Weights of a small GPT-style language model, trained from scratch on English Wikipedia.
Architecture: RMSNorm before each block, rotary positions, no biases in attention or MLP, gated attention, normalized values, value embeddings.
Each number is 128 + 32 x the weight over its row's rms, rounded and kept within 0 to 255. Layers, rows and columns count from 0. Numbers have three digits each. The size before them is the row's rms in percent of the matrix's.

# layer 10 MLP up, 2048x512, rms 0.0304, rows 1900-2047, columns 128-191
100:174166149107138103149141184144162117075144162117139134138173146164075094121162115162136113107165105131118136097131141127189080153089050067107142155096108115157118115145169162118160095149096170
107:159116096178177085066138125108169101141080126155125184108191172036141142091185134112095076152148168170109131129120131121128125085066121132160096178152131180115147093083172159135117103156128126
108:109125105126138136111103131151137090098173139106135101107169170068101161138131091070128129112069102137092119184188111098114099142044113076139090125133110126136162101122127110202106090157094134
093:135073156127100077124128096124113149115094149100174182164126157115111127105151099119086104154186128093133152108099125151116100118096147115088137151130156106126095133163106179117139135139189220
081:127085117154149158092104152097136122155071196106129180107154190125127150028133177128163133124113103184160150110105084167116120112104186108100132129123214080109124095124142163161167138103150169
103:054111166129095117138168096122133128151134184144130161110100080116147086176154122123224090146078116115099168151141117129120137118109111123094148097149113094112096132120130158117157153078113169
099:106114071166143107151133148101160150157102149171085252072140070112107119096131106127164133143120140149089092140162171173140182107141190093144126138149104135141136111107145084086165112092174094
112:095112210145178106202206100095107173150152115130138105153111099181101156140152119059075126150136121088166136123098165136150071095130145114153105151114119152153054098082166126153132133169158134
105:132072092111184120084150209102087135133144183127118114169184082138133131107113204153096111120140139158142158097117133104175103141124134076115100125112122098089103064129122104168096115111165138
097:190144121116156094137176095114094096082182135142170213151152086110134123115104126093178119153140127125134128098083135130129096121061131129136177111114119117147029159042156121157154165131132173
085:109091160174134112103092139178123167127159196145105142116103118145087082148156064131168185175111055154138187113138044158138166089133187088148117085150194093098170137107147181167176072122161174
108:113084105124121132060090153138094099134128178141156126125138133111106108163128186118148151147194141032166136162106055063085097148185099143137112129161126163155094159089090171119078162140107148
099:132159147117120123145154189124121114137110155144079125069174079144141125165115145020076104111178153135136056126135118132089139114113132133119153130188132128132080131112105123119145135150133151
107:152077073189074080119172057079132119102146150096135113131081053097154142180098091038085173132101091125097103157134144119165127105156137072136153129130109136126163091147036148142153147141144089
093:187156074094069143093140186144078138058077155163183082183161075130120143167094126140135135145118137142087153140135168107156161097109109131142103140182111147184166143076080173068125158167087124
094:097159122115103160133099135144189165127096092100120085127088166141129183105156080150181140107106127141130116120161123042165155134133173114106128119146103126095128151119093158105122103151083144
090:167096107114170157065140102083107104060119118078115164140090200102114148077152103123073146170111190123101123106092136089174163182096091113065099153155145102153128108176110166173143067175152083
107:151108175135152149181130132166133145149109159191115140111119107136125178118189128106115148092113186192123201100153149124140078070111167116101115110117159141095136141101156137162117126128154103
101:100127108151119061133146139072125061116122165074117097072116142098113143114149150173142086119093149140093192089138113182183079109098121124130064180154102083081098079125141067165069149129106176
097:173134100161112152120162170104138143135109139131169124124150145141113131158120129114079007176078079113147157128166160164170090148165148023108140090106160079129103127113127088193183093147138149
098:134128148121152094080112125120141176122102139118140101114085129167152113147105144111168086135159126171127169078168107111155084079132102138145162111127166174089143137105073083132124141084149125
096:097123091131123092167154149094106148099118156160141109122163122167157088138131096113200148165132145176097087137160099130140144113114121094053124143103208052145106179139165144110141081117147148
098:177113125175081069121116128108176130109159151191132124145071123090072126064192180164151151132137035044095133119092178112135137134091176118121166132152135126080166139169143123130096075067077115
102:110143116155144082084125170074112091101100180103189168153142096128105062103205125137094118104153154122136141146071164156135136067146139052107101126135173112121115153118158111109167070135140193
104:102121090159113095128147150064169149146087113200158187100056090167178117081110110078118172109113169157139101068081102173136124115116089134125160071085154136151118132117126171120131060163154104
108:121135144177104108062166117136051111145176175125138159142138102140122140040128110086126146139099056123124106186100158146117113152130152117114090165112073114164056165131098084113155143153123114
106:153113115125149100153101091118094131110103098068096136106089096117143175092189124145038131183105117170122140161184111093041168093103044126136114140130147115124128071177128087174133087084110142
090:216135122164129170070122121086111125092085116077127120143124098131125144065156158133081153061162095114112159125184143157129165161054106132027126188137095051164110148134108135187105120096160160
096:183145118177170171099126160081144101102089119075137148205143166106078125132072165164130129208136134109141115149120106136098125148152015088116075087079140126132175131141085105121097096148149170
102:146145164165114159106165209085166165056119151115122164158115114126116076085133146094114115100140111080132086104105149154080126148134102107134169138124092142120120102131166178141157087163158141
098:074028138126133143082138118130199164161152122119133177109147149120133155081164146098125107124139154136108097127122112090139166107102131076106128057148150101092137129078121111122154182076117170
102:077109124175162123095151197077165114113087130162180153148122096097082147143143157133197094110101151134133152159109112071151107146137142085074095141136179135148111154140114180098112070153130109
104:102101107120147147143122136145077154112159106138138096098116094197087104085126112174108144133164178086135166056103154176149173173181077139117147172129130109126183180150090109140093173130089086
112:110138148088062148124182122081144182135136154157123108096085107151115113158171148113127122193098139108134142194099132114109118103136107124097140127094107124097181100058097088186098121098042152
094:149134148171125088083232186062179130085149137133125133143081152082152157107169121102059117148078124149124155185136131192158117112107146087163148158140087145104151067088171136067093173160148056
106:136072163164187192135111130144129131089082152145109139116196125072107184173090128091153167166110116110113138128118181163136151158063095104077151163133127130099099163156171166110088161118075089
102:238105155193142106148174097162067163159105109077152079123093129083128107171131132154152162117083108131120089181063132084118134131124123133128152091101114120150173082121107169185153093137094096
101:082070114130102099100148180117172130130184127081139124099088171116085160088122125123149146129115096098098138140118146112111149165105120103137130096184131036094176135138093135128150124094096135
113:142112088083093106114115101146159144172066131109218132128111071104136203127127115101097055145068157089099134182100074095129111150115151146091116088118097101142115133157119148123101158209129154
101:141098136177118144139179089098121133137197145130171126170160095151142147178136126168167045161109129098156126126121093142148104154083131175091139173124144113109071127160167087095098135109227181
090:168149073106120142157146147211092135136167130136096101173125070091121155126156153113065131204154124080151100130134122103148110152170089128117136132143104104174176188116095100130089160122142124
100:077096141106038168121120153131188102077127158205128166084117129147141132164198124082167123149131112119131159126149122158111156078113135156107137141161135107074124122133128105138110067161140120
096:162053066104128133081101136098122116140128134130131179086114123173144114142166174097158154105132134158119168143107176119161101112135157138090129057174073067109098110172140095088151117084122110
103:147144166157122091160186164127115199112118201150100151148133118118148124129108164161054116146095168086104095155101101155097129158106109093071148158117072094186160049125125130116118187137107133
095:108112139152132083148125130158176150068146130185158102102122098049123137113194073141129100148125127053058109145138140150175118148130137089108142133111143122120110078075166089174123116179159133
105:155157083209099108132107146143114093066158133121152174142098117117097121129136132168163148137180136134116131147154179127133161112149120094117084123093121124107143190096150105097112112113131123
102:152119058103128128096135165096106109088206092108139124134093130121128183162121144132092090108165051225143176159156103103104142106077089164137105158109125095078136093131104133114088125105053132
102:151159132128144127150129152148138132157131153171146072122188115099140127092117133109114151112106104093118121115138163092181086121134127161102135157130127131151146086124112133086164112082151071
104:134154072184135141079165198099100148145142122081108148147167029089093112157101175092143076151061148132116098130078090128150164124140120107139041059123150130154151117123110141171140079097188145
104:125129094094119135136087131106109145136134110123141087101096119118107126108121110102126174129182066115093159101098062143107117126124160137145078077098145079127161161113113083194151028135169189
106:104085094117152142105101147179093113093104153125129083047159109076120124128180175110137045125113142175122043157054115101175157097101146141131103150109172107156085123147090175070087075158097186
091:182120168106096138153138087087108116175065117094129162096151109106155174081095167145127150100130155134129117164132086146149123096124138108128151166138173158148135146124104145137099053147173137
103:136087145176097065150161133083124151154098148111161091136078166087100070202115152093154121145137138129126117226103144169113064173129140133142114151079092152095109127150119113183149065093105199
125:117122122081085122118136098148099119036075105103143176161115124092134129095080152106168143112103178115057164170136181208127163090155136124142186124208157043154126079082116128096135129112138173
104:131137089100054122098103141175137183092132109151162120138071110083126117088208112129090118117105113094096135149076159089158110088052147155082151128176132137113062165062116152117186182148098155
088:163066167075112170083107123128108182131134120142136113087127096121102147149140071143133128138114163170108177084114096081111077118093135127147020146107154103145108123153162190155115101113149148
089:035099128105148145108130193120140140146087132102152101084123174101145174130189109096069061142078078102126163116135161140142100123140111151163209142171148137142128087135117115088150118118133195
099:157104123055150079106191137149208187165111157177128164107184125153112154102177123151110152173186101160114162131165080157101131124112168108148132121152131102149140161096062111105146089169153097
083:136130134091132102168179095131129150096158128154085164129117086106129149109138083115139103070164130140120200093148103117141142132163089131099122144151129146102102132162127175116116187127173058
090:144086124104136116080186134144152146134085097132152126083072114081087056153129068102158121125123119082066126155102150143120191130143101105124094074117129073117180129112091150149174128129106174
094:135142121143138150136181089069119104102170132077101133136118113155135179126204121140108167111173143117103130141188104127134130071090162090120092175118118146134146103089088144161170094110171125
095:062119135105098039106178072156145137118111142121118176083185155187138161064118134146095073166096152129075112069149148179118092092133132149093147135159144157133141106105115188080166075132170186
105:113155145100157116122109119059192147133165127161071199065133093165132120122088136105161120151128159039108144105113138166100191185173118141141149107111113128159071041115137087124139095135113161
113:141128091209095107115102188097065150081112129111165141165083126135088141114088132063044146150120135108114205152114143160117214137058114102115138056168099140095146163147070098143155167168138164
098:116165122177094137109140159142145129146122081153145176105156143149131144082082201076134141116101124087108120123127151110165177074077117114085109116149129095163080084091141139122112104090147071
094:129079101121167147139076144105109161118119121151107097095132115156189189125141108203124097180123107135088195104133155145151139145077111110131035182127136117130152133146114152108101075180097129
106:116191134189148124122106150171135176157126161110122122111105134087148132124163179082147095143191078170113131132154124133151111089152157050154164129149149069047121104117125116185148134098116165
097:151147164120151145093150121143069181105115161158131186028069091110139115156114108105091168084165127123094104174110161150075105117149138130116166054154100155082093147139142112145148152062080083
098:119158166170055111167106122194093134116104158152135085095079106073111199114163127128139143151088110106123178107067163145134151140078161070081152169108148113087060118097153138133103161147145172
098:100146185094117111107098143157218128127166128122112082139138121076124129134116158151125110158093116093088161169179099116145171098139116143115103158144200133156140114084178120189116114133172185
095:090086092144174113082138098125145166134098164148144142091106155160140103067177100086155096125141144119058142125170151143167160135054130096130095108115102119154092132107158129135183162106128214
100:134057151128161111159112146144124082149165199068108137169169142131137133110160118130133164141149124134092097117148140100125122122119173093158157136063160116110103135123125175110129061126141114
107:134142175093162095131134121126184108029124142071161181095097119146135155096196089133142087132085133142109160171166183119149090145160114092122125130175155082153129147160181130074152072157130113
095:153070152151143152149132108181129119105105120157181106111141147124104096157153071121181115175126087112130158139129116150161096142068095182125085156138117135087134081075108127121160146166115105
102:145093155189081111130113125104193186099121089161097123116095140108110121091147148134149119105176139118062160127100137101101179093162118093089134138121188130108128169167062148128123129164111129
110:077170132102131083123120163077146098140150136105152107096131132084039103120162131100108082114168154127130108093099144080098102177149122112111098142150145107059114141115089153128147087106167116
095:122119115093083081103169134104157091066142093154111136142121131074172070155124115112095155148151099101115109161109092171098174121202100109085123143116107063149153113092126119192121158086123158
101:126094110109162140152146091186112137147135185081177113079099156086138182153136165180111105115121085143159125128128111130098126100129115104143120101077121150092125122115178122127160117128139174
093:086168159156082170136105114100167092071111125150149105109156108146121147132130148137124167130069129157143143104166178100151125106118177152176140084167139137106137117108140115124069104115170199
104:165097138119185142115175128128203132148182228125160147134125105086167085159118094146138045120101166161127061135202144098129117133139121074153160140063122137172147080079131104171149128180169140
096:147176097104084155122115118136121126126152157096089168120118129145095150106150120137102146178167187072147118089096119101144101125159098093057160097197095113157191124105099151158153144095086135
093:102131140124090133083122160139105104107120091122236095102147159127104126143115079156160135176072058130154157119153135094158099157152090166128108064130204088162170129140133102102131132103146120
099:101142125183125095168184138223122108147137144128055158097116111115120089119099107132117059165115144132066122138182119148131127207092148158130138147141131093150113143079143169188083195134087159
106:146195166100092112087108112132163117064160085116155125139132165114182117043113127072137117112089120151116120126134154121118089139148098165121143156112139099154111143164075135099084129132144097
113:150105132137153096112160171148110133148124124109073108141108080106152103138110154109095123160141096144123135115145158169095167134065099171072148150080115111147153093154088052166125131105153170
116:108101140133105108140115151106159132138106129132097130100082121112149083128110177117152127164176187142080165171129063144189145113156101083060135128124185138115180112106111180192096084142086133
089:145115154119124135123108132119132160097128066140152155163163127153107086106144155137169147107175121140165133133155119133166096166144099115175091162119134126088100101073123174082149162107129129
107:125100101135125156091151140128185121088096114131136147057117121072149110151164191102149123115124127123109180134173155161138183120148088093119155112136156100132001101089104111061160141150096108
098:192145095161133154113140128143115159049141121126161132131156099098088155146156136095144129112107151037111141101175107176124073173154085156123112137105116158183141115107183132112103133128186105
091:150107143115156079120188129152156130107103113136097127095078139122086104118114145145114143169151185144141175115089167122138114092115148106126122147168083179081108099125088142178098096132118104
106:093116185100127078164075108136118129132162164174082135121130110145132100033155126164208129112091128118091142178154085164136131105109139108061162175115120135124149107149155157124108049120141161
108:097145128192127071061164137140130178072184162107189141152162156082133156114138149127110131132143150136094157110088087119140081073154106118112133083144177127094157151149122128083157108104198135
090:114142173125109144127167162180100146119101095123123067141122107190139157166178144099125124130148185134091176167128101101063107116075133095156141112104147106100075127121180144150142105138138154
107:152140201097128068092134154090142139092145115141145145094138144158125116057092102094191148141104097136100108101089115121078123154169139141139128106179170105142123194117130088104145086129122163
120:091077178145115181114168143037116149119167117147174121112105083178159131137133142087099079141111104109136117081135144131158129157133078097133161162122137145115106149142156142126149131122094133
095:099111102145132148159145101167147103113111120112195107178077153105092120111098071161143119100075178096099131115133104178127150135205107108127145067141121076107152109172128188148106136146078104
099:119120106173122062143109132093120190157122102097089130079137058126137101119143141162180090159126128148081199142153108124098141099109137075151141129120147129147086108086203090066114032124097107
099:134131165065149127105175097131082113110144150115095165155132079116162127096130143189107158151157135092115149134136095089126162076135089147066156112210147081094212083104163094095051087107156199
097:137126168107153130129075138102148085077133142146130128119127081110121159109140149147090100150092184099122124127126109148151110135142099150131133145141144180141113131097086134170140163129176218
104:123079080155123134166089134075070186134199094113167138163126106121138180092156108146150087135114094113083162126127136120152065176207114107154044127103077090119191152104115158171112154170147144
103:096102116084124150156153103171105125117113067084150138169114142097120096129076081154119112127071074108139176159099166123081145149107153148068131080135091139118152143097150070169097148133114140
110:094122126135140101122126180130115130167165145140145195144106113130064137096160107138098111123116128094139124170118146180137109099126099161114171065178166065086160087161182135145169085113087129
101:098132158118128155083143139097143122088125098117104167135112123074082124078140130098199158128172086093093149162136124123166131111069176122074138134134157071120107105164130085179143132082107120
084:129057146174147167090175194133139164118095174095138156073093132103060156075107168118163140104105118145101100131148125162135130074135197089127127097198100088094133139139144147125147111089136165
088:124077103141147128099093119146166111126066178166122143153104184101130149121196140119107128169165124108085112139109158124111151183114134117091081099189074133106089141075089148158080134120131107
094:126117139156129107150080127085156111150121121130171130090112079135049118135148101141129151150108130155080054159121146068182111157141097133128090064151174125119145198075123126183149140111144124
087:117171130151126109124172198083160150124140136106187066109081130095098188085147087111093137147115135087111136091162170127143134155113075090094105105145151129119124106167139112134124149165061137
104:064103095147127102161144112107143232139214119146113160082114147193134171124185152127159121142117158099129134122156135062108109128128141152162121137176122174151090167137159157111137173109104117
096:185165176182096141122113157082142174126163156091146088132153104117112146125129115134169137135142166134106102113136161132163134094083057090151118116158093156103166115140090186110157126122102149
094:173068147149141095155137123117186163130140179129100192157160136115122144109117164143134069130116097116078144114084184121113174099108120159109129189118136156094109120119149134138126123140115140
103:122131097180153148096192163110080112106137096085142127149078114081137160146104185148150216186136098095137129120089155133158120133211159135065077090113104093120128106178048159151196146105143140
100:119147109145132120097147118094142144135150180079131117100149083108119150107184048073129154129155148096134103156144152100161108153155115080150059066173129130126132046109128116171156092130169151
103:144102088125114158122111148122159130139157115184128093084133140125094079169112132078132183196144142105122112065139102140132116113144064143127091086121130096138140069158063160128086119135149123
094:127088097153128136208121104134108199115133171081176133127106113181095138151076096191112072155142079127140178123169094130144127108142120117128063113142129203070123181149105175127104130094091104
085:115138130098120066119125094111139095085137136109150110126119098135170117095120116142143114119179112151119104091128060141168138161136101101109168125091174165132113090111113085132093065135117114
106:165158175100200134138178165109113169149196131090119094121085155192099116108127097103099128111142137096146176163112173168177078144163118046111146143110147154073149184187166120174148097165121178
110:122069107215081082126156132185189108142169181171142111108110133075137161102128210110172108143183084150156149173174094142099151122105084123101132159121185159108032103119213080184065098144161187
102:145100118117131120157114143086143131169115161189140136179134113108142179049119152074091105144125103142157074093088097138135109133070162071124159140137107084175137086074146120102147076197061121
102:088094042186165136137150133143157122157145187111135207111187164103047163145043182101164142142174137160067131122140203131161123125077193118140130081135141130123163097138148117135131114122099101
085:101046107175153162119133151171103131176175158119143118115105124135123116097152156155128064140147161174095151168121127099185118133091109100141159140159072103124216149096149076128141151156085133
114:151107131152148114139096113089109183080098105172189152119162113137148122141119133156140136133101107066054192175096101146133148164126121144115107102144118172110096155127156167183070132123125058
116:120119040142111163125075150122083120165113212087142089133101145063067155129111141112173164126029106148124151131160150108185141126101131112108147174171163174145116117107151139180102138102144118
100:093138112196131140136175107129144041125148119109115176104115140151171134124120130106158107196074145142105098110113162126187118119108119097162145147152162143127033069126070156128145111165101173
100:091181160154162100147159106098151092119173103109095122101177108113177137107138145102091090161110135146116121158146151078152122156176178133074162151113143167147093127090121140159150121133205083
096:158111122142130155081191116104098148163131132125155140086117084160069143173164135145105149104066112102102155116094169136130134118104138165080107120169083105106073103123124153081130162136157120
104:132150117107093124116079118121183167064148091019079150143173117141106135121138169149130115084095122131168098168034143089142140157109143168028119106145117128125074120089098144174157123111142123
101:151060128086184114143105121130172120146167156139099123121107098117020121189113160106105138145121126125075124156148098112122141157120115139088115103149123124090136139104102107170129125082120163
101:099180065197074184164180136139163126128145089149204067070165119158107136116094097084089124150119096112148139179114112098196137098137144124187152123164175141083157122156149108121069101121113098
095:170110144141138130135155175136177137095108085122131118154182137111146148116161138068106147214140127067050158107107141124149133126105119132160110162149098115105073048112102106142162112113166171
124:198131155110152153099169165089172107104160151131168132084163094086125173135144080152121022153173089180134111107055078094081181140127062167134128182096117141082074147121112142136119167150153104
116:155128191125168121148170137108123099169154172167103106101111164137084064127152159125152124148125094109121106178126128128163093127073150112094119142101160131109085149120152120200104105126116106
095:127128143123144140142190112080149133140069178129148159129075093173122133123172030165103178113144116119153146153149212096140126071086137130123089090153167116130135184121168101089129076099056170
103:159107107163106095182110114202175158135152188125177145087144086106115113139037076087147098110134142079080138201138133152151162141154184091087087114095129075146135088112133146093184125096153154
108:102121083127111107151117123133115088140093164078117080144140155121158144083191109079170108146049100114147104169165113138120214142110074133120082164173132058159184115100107204115127042133114177
095:098146082141136152165156142167076157125192113118150131103126088104130136082148102090064126139081106128101114160160108121126167131146097141103168135100108077179126094075100159136112120179076123
095:205139078146182175171145137147158175117169131127144139126141155094071116108126134141057171194152155062140103104132155129136156121127138125128080120156153127142144154101115092180130142057158127
104:163158110118165137087057140099162112069109147097122151148154116126106113189124142116087112118156076150117104114138075119187180108117084145126127087185166124134116115128116114106160115157109137
100:172122129163194134149082138137170150145125139113140126142104121118092159143121141195137127099113156099115100127115112157200137122127173137117071086157155151147163159124149098152106156186193126
097:139156093175111129100127093143132157075137112161142098158149085115143124113136157167123140177154120127128134136136124191121120144122089127111187144118131127116130100088170193165091110120086162
106:179105077144150143173122166124092174158144110101122141119155097113139127164074164143146093173098101096148170158092076128177122090123098114157120100113202127120153142170085116122126013113135136
088:145121114137102152146142141121139113162115154056144157097133111130133163101119142149129118197094196115077194082148145172081116112094136097072152174112143121130079094096129063161138098124112111
093:097102056137194174070154108117183152113098098112091176169165169099086130135156104131131122203126134133105108174145160100196085141154140118105085162156172164073108083092107087153199143159142074
107:159150111133117122169106167109099139048161186151092099094059135174108162152162110081102162126114090127147117143107135136132139148152126148139117114124115149162139114119133117165097065106172135
103:132104111125123119083197186083161061054122155151155128122141110110163090157149171132127072125167121134142151150054179131141116073200073167116157149126129105076105149124131136087094119189122145
100:106080144125126081143141121111184105140122165162128131111068136095123132118168144102103121201095076174143144161146137144117123139152122156059121116136110138137197170097108104144166112128165123
100:140140079121123079093087115146120138138214174158137157131116067052136138150131123148114126159162053172112126167149113166157116138161136132152146168116107147131185109106096151154103060161066163
117:137128105128116111140156109150137128141077111136086131136161063069145120152156141127108127141076121123130149213127115116156174128171191094121148149166086118041132141092141167133078151143187154
099:129162044145140076147097136147132141181138120109127143081172174177112226096121112090102051177116170064105155186089157172202129068134124093083118135185105089125150122188074134109099104151112117